{
  "num_key_value_heads": 5,
  "hidden_act": "gelu",
  "norm_place": "pre",
  "parallel_block": false,
  "init_std_down": 0.00599,
  "learning_rate": 0.00473,
  "lr_mult_o": 0.97,
  "beta1": 0.95,
  "lr_head": 0.00696,
  "decay_fraction": 1.0,
  "decay_shape": "linear",
  "max_seq_len": 256,
  "doc_mask": true
}
Each number is 500 + 40 x the weight over its row's rms, rounded and kept within 0 to 999. Layers, rows and columns count from 0. Numbers have three digits each. The size before them is the row's rms in percent of the matrix's.

# layer 3 MLP down (transposed), 1152x320, rms 0.119, rows 571-677, columns 192-255
102:500511442528513489479524502446513468515434487476512511510529442507487527456524554428485519479514523480477461483526547454467486516479460592527419570566506510456527491534482516525487540516503461
108:558507499567526477494531584476491462452458520438536505542539515522565571520555545420511465541499474456499536517464519526487452486543443517527531498483506487486497466510487483459501438510439529
098:513485516504460496515472496516488530382545450457503488510506499416540568601557535582521447571481488539516489524492488459534524470441548500480539468457560496459525551503489505466546531484526542
099:473512503449549472472561516566512452474490480529461470499516471490468526518517574471492521469488519585587495482503547507582540487533490505454549504510551433500401452472549437461493528497561510
093:572465571393526520472539501521514482533557497458472551601476447550510567472511487478516522485582582442526573454548502506478485493423486457575453526444481556433500537489533468531498627558531450
107:571478429445585391381449554498486426506543492590523532455484466447542516504596543550519483487523501475507484490568524406425571472637500442509510540505476549489509522447428574492452469475504527
106:490538560497521407533511413521516465506456472492533508472457564496549540499480475447567539487461513452448513482501499496516568555466542456543444534481464458541464504498506500488538467539523469
101:481473497493479527517509492466538466524475529505527527451418500567489515562503502424554449473542464488534554433488464467437498478525518451423480529494495539462526447498464525526514502467504460
098:461488513535500459448576491433452493459476482541509531470542534489618502535490529484567568461478567505520503476478531467505498579500540476485568557490555466519378518482481468533509460514463597
096:588511528477472498510590466567472465514467505603490520502431459505505563461455488474478534469468420553478528493459501505464559501520500470573484489496571464508467522518435547525468413425512503
112:509528460460534473610522520481548481508493479484519528522571462514487518503524527460509505383498474512566468578548562474531461575516451494527462495509450512409479460469479512508506530490511483
099:434485522571566478481485493477471553532575496558477506509467439447499453463472527545495543509441532490507545485434511500507495531517476478532545460482562474493506478518454529436515538554464523
105:496573538468537509536569493500496451496529484471475382537490470437473504565434476586474460499452543526480457468554455448532520466511503501529507493449504504476445516471508483498424481458515516
099:508515529471597493466542522516527481538438410557549491464481534461503460530558471528465514506507426560519537417506468472453487535570556465464513472512539584471525564454474428497506531506407492
100:544432580483539480461538466465431534433514513510517480439498423519445500526537470458560458526526551406478499445525513518515488541520460527450476471553542438572531543560546528511471500470540468
107:458479500485481589413495514520512447491553511467565470484490494490496553518440449441508575504495557445509576498421482454518459473510487438542548510603466474492529538538444494507483525465460490
100:560583468457475523438443529493482510559518468456465529495498497535553595526468485478561512485503442498527478503546540535468504575468395455491467529534459461431505502523527555521501504547599540
104:450514384483481501512553509512463461393531531541488520513544500473533486536497509482483513507475481452481496459431529521548487516488560426481481454515507497463502552603495594507531444539500470
102:491540486477517455500551448494566495439455468435541457490469587494440509507561478554469522527495479539539452579521478492490467527460459484458471535403497531427472600467483484481479445511570479
110:523534540530432467492459508544503615398525477483476491541499554478563596504491534459468523488479524431506506475469486453549531518481536511526499495396498527466488512545529495462521457500556457
093:557514516574524535504483463476468438477508442501443492516469505495583544493548479543421570507463538508407535539538403467504544436453490523480458395482456467473519570490512462498443555483501539
097:399606528469481526501482468481505500508526485421466419448527447515384540471424507558448508551520544498525544571517437467478503478490426510487486487486484472447520564447509539501505591501577565
100:458523452601472461517585562465593512437448497546573527539490478480425492491513535500516514598533508466467483516526506533458575531478484520414603473489504448483506467466509453426568468550445508
094:455574472488484525465469426428455526489509522540421498522464554510404551525447464472503560526477579494469469437526519500522483477424465538447423497487475534450529516602483496474492541440528531
099:486505478485452416513509490469470501489475521494487517524474530499493539548544570545539511482450433487456537486515503437471500520447481529598480426425533457523479509558545451476529499511533508
106:489500488517478526509512547524509451476494454444542483481535520468522490469454575457533621552538517495415484525448541513529471509456561550575577403553522505467464544510516508541542461554469505
089:479589442482503560472471485529588497530471526510492471544453498520516482530559513506458524524497448495500535502538555486494533531594516509490459554528470486466570433503512514471421462474510518
111:472510510517490488480509481532493527552518497524446437457492421483549513528477496489556497520551494481470527558619483554490537609583495469437560455531487500522481466440528489508492484516507511
099:497431499445446480554577562530508503502586560498503518612467486538461505506494517549569525532503429485492492465431536483563511431466525448500513431554470462525513512512500579517518489500510469
097:496472509516586509432508491449445478556563463531507424529515498484573520541528508523499456538501519459552492521398535493412497555480507428465495512505551494520500502501480528485496486508504565
099:607536487462419508435489444532518494507538494426542521526446455473472581509488568515514446546449507461543478527565413540522562453504487514482485546477496494514487480514523502500500496520515472
092:475535539483472505478522532564525466540549494479442539449546449551409466482431510535505555497500512501503473537482402457491507552566469456519597451520535501534458491515518476470510538527536502
100:528535519594487460467454516496517487491535518526518541484432501542515510502509508470508440470476529503490486508522490518498486533456523517518524474573501488651387482554481476519469450600494556
093:570383453565537551498459494484496512498458466469483581596476497563489501502476507542446549552513509514549546466461530477471460562487507507464529469431511460601516392530523543524518476464460479
087:536547572503498482529454409500534449459493485492502527517423561498509475530524457558437393558493479515511535513397484511506471528494482516501478553570512526493472486526449459519540533467535480
100:469517479571510472510458568504546543521506505497443477436498475525523490518449445439518471494452535528451500483474476506506435471453425508481544503527548489500503487565472515470497533573585562
102:460534513424545537496586560586431441529532455501545486587452566498479566509530465464513434504515540473503496497481508456502520460450533634529482518454466503438532536507501449539488517506530488
106:587474466482464550492465420458465455472508526458517503500573585503481495446488494560442557517502523479579540483470471465455485571508503508475569520445426500459540457529529525472511520517512522
106:481563505443476502494528482471528496443518540436523471415479491491519463508473495519467495566555537523554468472453548491493520450467514498450566513451500536474500508423396452505489457485550463
106:438470558515513473532514457500475512500476441533551571419541444468497518506522566467532432516459508493538504554475491518495625479485434517513449479522543537503467530480472516423504487586437497
092:538485472526494499512469588529557458469541473381517536436440464498423499477441555513497472456521496540502498548502490491527486477499504553512553484490569480443484559518551504460505487457508496
104:513543515509530515494517516498452537418578595511453579480468492481472459478502512494490502441537530449481535482503491502488553505555519538580402499531507507468513458481486498506456550562488536
087:399524454541523478497499448480548522481483476503534569517560490440552466492552556539464581501500562477438508476512505522525542461610479451488451558537568452480497504451468480500540522550476501
105:445561454514519525433595531481536526453465548541509571526504560456456510530488478445531471464508501523510491455527498494446493479456401502522447462477538457472540573460456559435517505511452572
082:508467473551444583475483499499534447552507538530490601493471496507524477566475471469447484461493475502491524488465547464489487522495430537426514448470483486499466477493511513494463584546464541
100:470451521517436514460521441507525507459570578500489491511449529568423463461536503513466479464496533516415510499508501482471513512469548573553463470553518471510494478506513502500519560451531519
094:455555520574475452434503383464531552515459512515464575513510452522511494528528494523493423518477460529507538496443539497374535555518480496496496445458465554533560499541522478464454453499517549
096:489549600508515576485446477466510482520458528491637492476498546489539484411497514529526584453537553524525506473493439450474539558435494440542534520487573516543493508564476451506545498535452504
100:530495473512480458472518498495559521492548494492529582484417478467511458456495502493472482446551548568518531483531493487441526558439503472470512493502483458511526482468542502432482539596482492
104:525397455530459487517458482497580516512497489580523515557578457509460484472480533475545465462501539471546530529491568533515529532500470561468507519472467525519487468503515532483481532525520474
086:524444451486490563499459497458459516486497529473459476525458511517461503518517545568494562555472537466511539514515504500540515515488518467537511478506519525523488493494452493590471490543457560
097:458488506455493586552428539432530435525516504502554474590513441484422521516410499547489537511529524460501456503501481488414491497427503466529518511530475509440479487522495558510542445587500537
099:457500546515477488512461519509537520476489573550431512568567474506470471535538534486488464521449495531504507468518509521473524477492530528493502526509519518494470533481485430491491570512517486
099:545415548478439496547499532575478505487514529440514501535431538510541487515535378490427537477544518497536525508503538532497507515500514492499528529442421555436468421543428535486496518574533449
104:564456554486518517477527529426498516528508534505476417468561516443548477528554524532500524506538501544560515468456519484484471516507557483453550538608462528563441489496535503526463521571493539
091:580534481503568570523444546530424475548515447459514490492489496506465513503483553481515455522448519547498468509497460563515527490450520422574510449532483455538527515562462529465477471480478501
091:522443453537504530464541503499532504529536498529509507542502467548523501510506486474546533567471502537533521461494519443524529514522432487558512518549554498494501491520510480493529443566469391
116:457526545488439490468498462473523553488524512464465504511567555442439491487526453559528479498580526525575421540445530548525483523512437527499492555500476565531526522482519538491499490385520569
100:498469497510499531512494472556482535528566521516451483572583453507549469535554463556473538567597477473487486488509457458498509447495533455545489454500540463490452498492509495482519476447575498
109:490438462517474541517512508499561428484523461472581473521523515532463521535508484484568451468549462565545514531475384451487527545427480526532578562528496510455459459503466407507532444510527431
110:495551441407524472504523479508475551523515498535522482569547511556471540494510522439411420507491496557495455504459482548524473574455522507452470441520559547460513455547545510552561456525567553
110:537478486481547499529515539439539478476503493462592510504472511555472505553476495490538554530504514534568536434545553513498519470515494553504433505526516492543481490450484470453534442480575457
110:549463513564490540492433469489486506509492574540522526505484532582522458521534477446546519483588548461538551488586592548430462504487522505463531583512481506540522499500491540505493501473520511
096:510392496503457507543429477585476490475511571506601471500484568564518562530485483449468515526597487474514414519505519581480472467509488496506496543481535542589510491599469437458566490548553468
092:557560497505448584497522506494502471476570487535460442495579509536562498532481569485529525516540573500436484512505515491497525493427453471515500508461478483468484474503491513502499528497506436
096:525514442535520492552522474497526455532504512478477526520420523519468514536503492450513494441509507449531578453489495464455515481483523530449508479490526484488511523492464499550498492513549485
092:519517451447474479495481487488485499493559499533470612528457580487465480467521418509447498433548543525572487508439443536567526479475500480475461514516570471463503482491482562496505506512516500
100:500505438512524533585456474443454514518528470498451502466551490531517483458512504505442432512473478466529551450494497476457473451515493486436468454494544462480463471452431536462463518411501528
110:426510522507455530499557522529533531461545460501479458368412549521493470559516500565455467426516493528441550564483511462476467471487518516481375513481419468516411461511482505526499522443530559
099:514483448520536456509422526481523496508480452511480549477549542535459498533552383469525441499496616521407501475529512474435426467515516458437559549526546482493496469544503509465440485474489447
098:569506468468509489513437483485607456517549462447508480471539500561530453554509500462474468571513475508460437496527554567463422512529487527436478546437502513538488498560504522498534502451499456
100:484485515516494530438499493473561547544417516446487473526447500446589452525451557488451484535504480447440456423542541461505458528518493567504465503530453503508528520521475519466504418454497519
090:519525564505471502467444466478518502523523550461459459518481517530536516532564457511465460439512528485489525453534496437522523563428503431514525462497580570464492559475590445498515506517480512
097:488528473516424467529518510494515475555543482420451505475495503514619437481540507537424464486528466530510557546446518506444474505442518550481525524475469524498453497463497496508516417549529529
088:453477503449528517484489490451491487612464493459459553497455434507543485533424533430502539502487462514506478552502502499469459460499480572482592431501498510479444527478493450474428501514503514
100:466373558528523500536550585494538491518456553480430506505501499616448504465490440534527543409451475479478532472460481443525487480538527509505483480488488554565461463497486441501496493482510561
102:524445492543414483549509465482529469482471467455603489545561509445502510504447487445518531511485450543543493463487499491578436557503523506513474459495502507407571531477524532513495562473427472
104:555508527574474551491519527504447547481544547524465569481457524506536530469454542492476493470511482438476519415512543462487478522491581523491544513504557520503409459539470543468471515482595529
100:524570506550534560462474544527513485543535454502507477535566492493533493501519523551536462535454453423456508511472477510474516442567537582455497526518430537531545459557550540464455479495524500
113:469457414421481466528498533513462488456466483566479543469483487470503530518459463450546456473512512496556501434514403487493458504488541522580482437526471512496516460483537497593515460449560471
105:560488512486494503421528512397500518545474458539545566554546469523453473532515502600468496463468531559463469456477391539456527467490504504475455522555478546523458458547393533474533486511497572
101:517502461490496469509527509489522499455488560513466479485576488525470519515513492560487581591463514467504506526425468514454482497495483558550532457437438516535478506453506555611414493538485448
110:491525447501466481486468520496436448546536498479435551415468503495499523471554473538573495529530480535496517545517450527503493499473509524561467480556502469498563488468463480523514521485545498
107:457485553445518495448509547496452546457461437525468509533500496461587445517531467497501500526471499470480459522509414536480488484443525549530458437536487457511502483535530470541526505479476436
096:465534557523439493491442501511447481531506499478555531449435555497514545556482439442497534514483511507500482551461455519469487494463503519440455430438532523451522515527465472547513545548505568
100:506513524541501511499555435477619495463426472488523538537468493528580538457511449534532553465516500509443458503466498520573568445556554539536566546459500478445504531500495540498475496447455525
100:470539466386523478487501534485583512458506534455529444451482563544562492490470511477473520454457527471533456606427485461508523473460527444472548497462459486475374469480471476451496511480532563
097:521498536450465472471545473491456595538588481512465510432475500543463503461419498497499502473484530477466492569430439503478534481427478544441483472521497586496437546474549422533461494540461495
102:532527468515483558522455496478505465490507514493494467461519518466532504516504527502497472475503459514501489586549471583501546466530545593506476537521529466462552511567441460472490501412426497
108:429519442459539478554486439492591467501454491454486414538503420515422577572475457478521445478456481500494516521491495401479486477462478542588449523534506556496525483470500567543464524583461449
093:505482508508556574537506461445499423516461439472464550574509456557497509472497487533492480424438441530467439487533513529549513500550541504493505531481564503424526373460473560498501526528546448
097:491489474527467435484538473477613484492482568561487459502557513512537484558531540506528473501442549388467568544497524528465513559398475461501470523514536483583472498477497474507408453481486512
103:458532507533489546528477492502487526493456490500474503530483546443473470507519429451493518451608489562420508503455495454489492483447561529520530506508515460514479488464537593535555477501487569
096:485525516487456447545471512454461539571493520504463612499537471523553541473552542541528560492481489476487547509503504531518480528481470555470479492510502452554524489422509515554578462513478494
098:446527580492479603440448424519465526470531430539576471484520501458483488462551496437475480405463462447558523566510522516517479522537504513492465514482502564558463476496437524511441486577516494
088:591534508475488479479595481445468536489501457466460458523507548478503501506540528456504478484438524462523469511535504518525484563485478481494447428545481508530545562529539581450513509490517512
101:464518549510466538445581493461460551581507512531483446526503513426522526529507545508526493524520496485527536514504568507463492465508487454476465474549512528551510454470548462484459491564463429
087:555493455478468443464529489526463506512547477447500478500467434500440539493532491502471492523466564568530534483519526492501503521593466482489494459475547489520600490533516500447479503475469437
106:528512476536478413509502527535494492496506565564502535484501476465571481540477555561469504439477451566531455453460457459519485506507547467493484421530498429489496453512502503523553423521451488
103:511544500544515432530519515545436520589505467445520498454521505517521525584519541492563466558556492536550422534547473510538515516577434486497481548564566533588529507483439494485501515451455479
105:442524434492472466589544527449499490509542422496555471461569506531494500493566529450506528454472517530616474508521517464497561464495631441477518488473419502457526526518581430451470461471463525
097:439479515506559606491446544566581488406485495458475576557502519538495421555525493556505580458476450441485492471514525466511513465525494470450494454540507515559457544497547465556525497483563557
088:452565541538509478428518459515495538496527422532446513462480485527485430506505466493506458503415501461494577529537471528505505513461474516423537547509409504544486495455526455522509490492456530
106:476504552500542510529485613506480520533532439468492561504466517467529530468496496494584507581490523431469517463591501548461526494533462404521466441513488452482522531491524511561436578473541444
092:463426501465495505495500406446456468448493479556516569477441520456416530545462446541521508497564578525525539492555499444474553437436466539469480420494464521411515445516428445558483534541485576
094:564549524448528483477512455500509494590464469477505510461452515533483531426473475514487446579494522583525509499461446515522486550477530431506510445454493469468453415424546524521425494457477507
098:487505514492517490444435483427502483504454522523502518517461533496409549517571517485476486452483416513533398524513511540554454454458452521568459533498547449496513537548494425480514507473529569
# layer 3 MLP up, 1152x320, rms 0.121, rows 572-678, columns 192-255
096:522472508510453499474490552498567455477529462547565528447577434531498558448485434492491432464461595555541461477554419486548493514569528444537481489566486518466451530478476469504486461437494522
093:566446516501551479481495555493525509487512551526507447499390490463464536482545521458512496536523514515522561509545554532435532525489528529537501470454485512494448538474523496527492502459441489
101:422485536529539554510503528512453508526498425530450426504538428550464514430551431521473565497454503494506544526494488444519526462512524524518492501492483496508505521544545480533493505474428564
096:519552536557483525444455478459506503551499439465489431390473531509515461556531510503491492456388413494535506561509493504458452568575505521431519547529514530512475467506412474489427434540502466
102:407496613523450485558495442473439509569535484488513511541528533463455466483487528524498396494534512574457481490564470530573528560549526490480583486460517440473571501456472486497491527535480580
103:532424547484484549506460500535480521533454494557528468438510419487450573475537552551461513498483446520543486424511439582528449460462483504414502509488513531520520487481505512486485533474556561
098:491498454536520541535516470519542492506453528480461579450475423510536434466546498571529446443472503414504582460509443494500504502494525470604551477464493485479465531539491579480564555458514471
095:475429543448465511453535518487528461536540510495470507470488506527479492492543482473530422527510437468495462533503520499528509503514426496527398476554497415499531495523492502454485610491489471
097:474507486491475460516484522524535525516498551544522438462537556516508563511547510463480487502563549515502499589558485462517507533448533543445492487506431544537560449480512435532490481503504547
103:526531496492476518420530502479536497488483519578479468541528477527497552514537542601483527551415488472573524460509564487561493464549466451486517432418539500487438450530543491535530538496507466
093:450548505537527511483542466432513511550483508491530543522527480547457459438473587500499484512459507549518419553457490463522528488520514518485494434506420471528522422519562537459513561464463475
104:521543495504479531548490438438480515472464489555513500495476465522570501517522503486513523536493499514470492504519542535515448448483538477413481502443487462518513540534480511420578529543440460
099:413490538506444494494446505502460531457532486495520476544500515520459498481497498508437512480512545440467555491453503547478501526528455495543479486500451492502453452501499524513526494568505525
107:483448528506513412572460572454498521555464540414513467484534497503460602510491499534499519529521449524505438515474483499500435543532481510501547509501498445508452530505451569464539558544522560
103:514454497519585518531544475535496552484460532462542495531562479544429514499459480499456512544502424476440480522529492507466518515504567528518514464570463414482453508512556502471480507503483447
096:556491523470433511509447526527461441496509472500488447507508458462482470464507523564531423434527527492470497442453496483459540571566491486445530475495494480577504494396431440503550574419491544
104:503455479474518549537501456486532534554527526468575508468532444500574485474505469461534480511531547516535577523551531510385470547472553523476483496494449480478493561543401507567467486456520481
098:467541494510422529468527528527455574532450593539533468477506525453506460432529448527540501512509516506521536462517523570534492502517495458486497511494518470500496486440502459526483443531488498
117:494483527558534528525462500494568508510527497506514536462485474533520563532542473426487548513529513509451471492483469465501469433518469501505440509457541544549478459491471455543544465413478507
099:503490499442390537507540579475508523556510572450574465517503510452454446532510457474548514475462517500507491530484574537467421478533486477511511565520527487536521503478468549440545500499421550
096:490489496464591493487460484506542413447503519529521525474482477490578509496526431510487507471542416502541518427551568529513508510474466536508482497435495511504457438517565432534455511497509556
098:506514545562446422436520591445517458557498459545443508510540405482514493396571534487503419458520579502513520508466553532529562397529550460477506534497491440521532498469481512457471527515491526
106:473482570470518543482537499596533593417578520491507506521524448411519517456457564547545454542507496524566504544494496507473474494540530523561537492548439462586485573525538510530483399424460499
104:472437472466533510453546596508537467483384471436527480544527512535464541486516495460485490537537498489525470502486436495492516412444462487507547464475490498498505483543536469472483604524438493
100:538555561492522449511486496543534531422497489508507484473450443487516478494509458511550454504417438572459515498456497577577485464459539440502495511483528564456600491524468467509469487473531486
095:486455465534431502533550520457473505422473474551556475498514499511585555546461531507492456437510541520588453487516440460476528468458577529481548531514470512492464497475514457487548537446550464
104:518534555512516410510436508562500522439509527547568530552465472450525491460429473563498477540467488521452514599568516411494560458581468502509571506490548466571502523454531499494476437527447442
099:485564493457493545538512580524493454545474432562498424442584530464571495477518494435449447463441452572436571445466531520405412490578450543553563533544414458559569524484547456537469444553577489
103:528514473447475480497479515525538467498464505460473503476458518477492485513459554439510520400495490481412481442599436561469510450571495611497547561478540500438505569482502527554517438470519451
095:576460521533478419486521503462473498519520488539511505434500513514522495530490510457541520508514454446459495575491511459492488441554410444512500475475508427495487440550471469505524453501478508
101:498507490523488500484504523551470433510428507553482491479442488483536406496550434525489432480534509514511494543498481447478551499520538577472406504474503463462502544454560550592536465489549499
099:510529503465458466478497511472507437489458457531467461545526469565517494429495550526583473598500559453507558529521522505532487491617532517435464499474460491442470505499576460451523495501488456
107:524555531454440561490474483510542511443546552519458479476525492438539482507476543473516538385437487511471425497419465488516491513513501561528450526544528537512468558547453462593536500491603535
099:517461488439553507491508565480513500520452480558504500449574503428474474508502538458475522493435386450504539471536507579540511500477445483475481546507450504464513472489495508410517509525491577
103:461531447505491540404433522405393499542514551517446490536507476508431466547458528484471497504526472540466445555467526495548455532446554505488540496536497553522475443467481528546490527488512485
093:488540546512583506470506456511460486472464480570469528422594513551497444524512468447471465533542486449414496523452404524491492517427498433550501522498543467496500472488505564401543510454555480
103:499464524547522472562536554414515520473565512485487531566505449538404588538481463449483533480536527440472504489484497529485541507408533484469453524496475485439511493489485578515489530556481558
103:429429467547468486506496496438541485550427501497556610479500524483545473524558495558520554429480479452472534581453547510528498546476439536496509502512478411505493540504485451548429558564441505
099:502499525507495546506518526497483484508490496536577535524500477478446477528507558511449500498436532492489485509545461558521492498530522524489553596455556543468540493434495449448483524418408542
098:487540516511567470574531445434575485565498477545387588518445563524517521505548503558534562541529527507419398452501566500561526417515501482530498485422514506495475494471530463456487498544512471
106:491466475491499509536483563468454575484480506516490528552470492545475480447541429482516536427500513539462544480502486519550528573441520506506487515480483536469501612506555521538517579543461462
094:557469508438535534531469560440501514479497493441499464535512505492536519535471469486565470443472460504524542481547456458475494578460543538494519468497380528471413490502456471572407521480608478
100:506448456527541471569501537509514534530514545419566478465546416442534565605479447553486551469476466570572386497485450544496506517472486476519491463442491501511549438491507498503522504530520491
097:573512509445539567444473503551484550439498451492428549480590513420540507445564551457565535475487489551438521502555484499419510519552487452503519490527472453560519518565402446571521498441549469
102:470455569529585496491552475577500521514494510467475496503498465497504468507554610478540555481485440480490443450529435534483550473517495536431449501486584528524509511524456440466510510472510475
098:516514499499501532545503529519497480481493504447459488453517459524515468499457402488594472477452546494470535515588574502454543480515492527526520553478540447499523534407531436499475464479496461
106:524509552511538434449524530494552494504525492554508472533485465533552440506513571552549491536513488489448451429582485512484419505493564444493491517571442523512464471528466435571502511450599444
103:483539494507580493475532486458497381508519444503500514496543542435467477420556478492549521528459415507416507534488493456534518528564467454546499478479519496467521503453496498483516496474506440
093:523438527556535524515519482486543498478471454429522519514393504537540446557503455487463534463461487450528443507491513486533434497449493448567529503454527512530491540522422493546511515487521480
092:448497528420521498465577509461474521550515504475507455434458522483475486499477544549509540534612441526406488441456541484455475465495499547505495512518431451451487493483521510470586533526477522
098:458455525420507546505488439447453497585510517487407503506525531602542474556445553469558425517517519531512472572501462500528541478527455490488423471551512484513575511474507451462522480497516482
099:511565517487492505444524462458397489516485474560489611554492513518512516503457511529497422488494485494478546524517551450469500517501516481604490531496556462406487414523494539541536520512502492
104:468526512511566601463467484519468493608556507549470501461509510510520481517467580574509513492458538496473540548448505526454532390469517551474524434466525446504535488495570487512475488500586506
105:527473438491518481556412434531524537427444495556507592479569466544476482503519508460473474456469454525508530492481514544538515496457472495556476486475533530449460519522493498573491505505516456
093:460471533539438532525563468491576492543485500570477571475542583528509494471557451441511452527558465475495563476475504431546405468550505484419457551507501490519484547481541488518564507486542516
095:462586581479529490490465564473439584497538484456464483515423497548523494508515566539512508479499525495512574606463498546529491513507570528467458484519523477559536499482448530495467554487550497
103:454469506480468492530471461489499527563483496506509555500535518602486543483481497532454493505467544464462463516552482522521498546432542495502492472473542489588519471509497561518484436468560532
095:477543540549550531526564473456415479492495524547449566492479449485532434540540491432494533458434469507528484480586522503514448541476515479536457562526475492491485534415534432487455565475502444
099:560484458488509499485554535565490526445530504516530402413545378443455499463442456507459448550534461435509451587499464524479548554512499446581507536480527494493447499509506415496467510449557508
100:521514531459494545515453527535487483458479538439497513487449488374459517516511516495562539432503591539535490506417499464517504440506497489494445466477467433450503444501513504567494587462511540
100:468534491515541503524559434445502490481492570539473543541436530505512552497463486537429521517463496578494488470436445498540504530447534461548464529521484536523477597534488485518509399436489501
102:503496407567555486491520513461490480467527564486486433473471475479487446521460525477530462503576511408555485503560500525487508584491403509400540560488488521420469545491478429504438477481532483
097:523569580540484478490451476480477435475493454486475449492546477472470445518503520521503512379492465554480495484500513501476493446542551489532478560473508521475514461465479528490539464593523389
097:475479526547485479416494503558546567491478498512469563488545467514474566445525481560487500460478575520546400502518460506451527524501510481554466526554568507447466514481509495465478515481544493
100:525410612574415492547425555478420557505536459470514507573593512507569555531450505536472513606489478514493532501473460514505458501459524476498508458518528521507540449508459524475500427506514512
100:488519482474554543517550533474565478498424467515514492493522491542514460439499541522571575482437448494423524445600526484484562499498460510487492464526480534541491433397479487488480502532488538
094:462489462506459521472437487469462467547517461498562502541500576527434559586509503500440439514467479565498502491515527484484469432587558501445487497472509585552486470479490569501441480538483503
115:510501554493520535520507560454491481532494529461423475467486466488497533506541476505554485498482554468499502530555452550506434554475459457548574512482538487579484511461468538517533574525489476
102:505486518505452504506488496513531409510540485531524485555518496475481499510527512538477567463467508494457463507480508481489552550479427454562492435440491549520483529513475554569559501448456488
097:418481523516473523516523550497484456462513526514533517495441562506508493517510531529489585558500521443498547512515481511565553493436463418515476464517509486481482466511455513517464474591530484
097:428522524501572552525554472590454540532506501514524569505572515534506517439463492495534527454417541545487481556450536453525460526498509549515499488516545529443469520503504576517488468442519453
095:515464475481511516560582577507452545441528422520443510501533442449489525507455579505501455456506440512502464545511515462489444470495494484523478469522483513509496472522485479515522528458496538
094:435513541468561544494551470548472554498511434517540461484546532539504514496426493468415388550473437541472465458479554472528544458559501446517504574528544474478526506496488488436466463506523510
103:464505504512479519507629493427467526536486458486512520458521469495550479494433434482517425517541490441488452508411510545552527544431518554579481530481491421464452516488443546519537489458485550
099:514524469502459528542487529448463461496511498458501564510557511504509513528480493534437516547547522540498460511558545544449421553531474513515499528492449550431501527523450592520503550552529451
108:511483488480476524464527506506536448515531466506493475571492502518506529459486525477440515483462508432525475501444478480555562442505555436501479547482491481511576458461460423498436470420535539
110:415539553499510481412439526503469552525544450479481484428599492519495489492447578478545510544472502431474468514445562566522503488545518520462495545505544573571541507461483518522517551439489498
101:479457512529493473471570534564443446482485431439472459478509527494529494470541449562488482484483463528484588531523430502489517496513527468539569437451443522437489490524503531459567468534492451
111:483481393459596496498476523556498479533503528494471501528440464513499622524464499495518545565499480473470533501454555524431454505525503459443530460442504531505526482517496460412461480414551463
100:468523558456486505495551504466542501446534452487508441435463435538505420555547476522520485578508494471457402508563482554509599459527510490463477514536494409540554449501449475499498530462467566
097:512529474519515470507521504570478514615514586488446521572469489516488426518605499489514527495559599495497503486526506530581425467462501452492515448525465530492541544536487541475536507489514495
103:528482476503531544520488497468500502495486533461468431459432479500512576537567535480454496556519492559476495541559562521567483550518552470546557496501492451470474459497445581481462544461473505
108:506583422487508502577414423509547453487465517504599495461485510552481483485466538502416491550470503490492445565512530516534502499544465469514459470530471471480512491477521582463496534533429469
089:543523415496508518481522509539458505494471526516452499548563426516543501524382542536555447529511450527408495466555507480414516432443517559477519506525416488528468549482518514437469491500442500
095:476422531534447542484498490506496495517537515546469453464540517463541477516509561460438496520503524453479591439476425527500523521483535481498503508513633466593470480455503440429429525537491570
110:422416526517537509511478504475453575472475498536546481531481487430501470514488513522538460489484539474473520515509474592523468517531559496446501490510554624454531531584503483512532536514479490
100:496432494527549494510534538517528486483576511412516475444453500489497404475471566546487522537485501607484504483505440546473467438472427478485527452476509527495531468487531552488553505476514418
114:499553492420464493587640483587477559547515476485534494479552489541520531467519494453508509464531515490430501497481567507454532471539526473473508500574472525442562524459477480504517520509486444
101:499487561527501553466535464496527533453468462501454528391583463514437518544520517529488478494503518471507522515423490490602546439444595489503488468527539444498521520460528494634452519545508464
098:512511571525537497542475528505497587509469506530537443503526461521533467514482519396476447528530440573518471557459440555505518490435421444558514485464472518567533470529573498525485488504530601
098:547502460451469532449524479533444524518472480471504500530484510485451428461455461473547518520523428500506445500490478469461441456528513430488544489510521467557535492509468513452554502507488471
101:549396591469520574506430477563465494488529541522488517464415407495477476513511541509537473493433554547550534484489502510493441541489528570574566513502493509459494472476510551529615539477471457
100:544393464523600436453473535531483466454505567539538475568457461511473492553444486442461529524449428466463465419500523529446511508519511543432437523499530463501491473425439523439535540455528476
100:508549538497549543503439477608472528548454435460472484456466505571535541538520474541538541580487452539525442506419453556462445510544497537492524467575483485492577420494473426594538494455526489
099:470451447478490536450443515573538511518498483424478474534495441456496481514538479554472497479577483603461514499441493439486520506503577572424478536436470508495467438474466530521434539527515499
100:458515557478432487532481492464518508577411447432464483501434527498493444481495499561495466470594522598509512451439523473466520498490528506531540463404477513548566510518507529448518473457453495
088:466505553535403538545504562589476455599504451485529440486499488466513524493480512445573458532471529435518488567496495550484532513531477501562522508493526465466474554507516448525547529460574596
097:489458406497427489495482477561517496500542503514427504449538442562460492487470480548511505588551466515532469458533488546525514514437502517559574519540523467445489561506469589509383529465499477
104:462558465426481531480448487521560463554474571437563483545477413503506541547474585519505539566510487539518486455436445494441522528469458597521426483505478561509489511508530523550490492523495509
099:519423556489453518520543465558458535567522505538544488499498552499540522489508441527528535513484522537480521499515583495490535465496477564506505521468476520501552509513443491502503489483501514
105:473489564545496489483390553447545396515521498454463514539535508426491512484554509525501463524434509514534556571464475512461411484465536523518469587501457483539527515521462540606458521431496498
101:493510559463477430597474473466548497485497539473562488553521536440493501481463497511493479499504458460536473467492527464418496526559554520564539534557516491412485496543558521506506564578429523
101:452480524505482516481507461537588501515538576462510458538525461497502525439467519491485470407416548530489485491554436542454379535423448583476459449521463456586542454537459454453487489464524528
093:450520503515508510503410587490558541495510459481513459537502575468465459506538501539512495519448468516550422548471471451514498582512516461500507571521533549499465443515547471442489463518452525
101:460484478486469467491470513484442401521486485465489504488498553505530510499474442556571544460517417537505538468481461534508513475533445511462501433499501458422510468498529425506502452474497453
099:521526594446516489514563506453431514495535507476449471480490473460545502578536527519599452530566490425478509498522558479575504500521501489554511472464453555503511467441536417513534540520433497
094:459492521520425488468478523454475478493494479507535478455521487507510497500514435552544483481569484466483526411486503498556472399442586461555488581428519533525521511468499491499414491463537467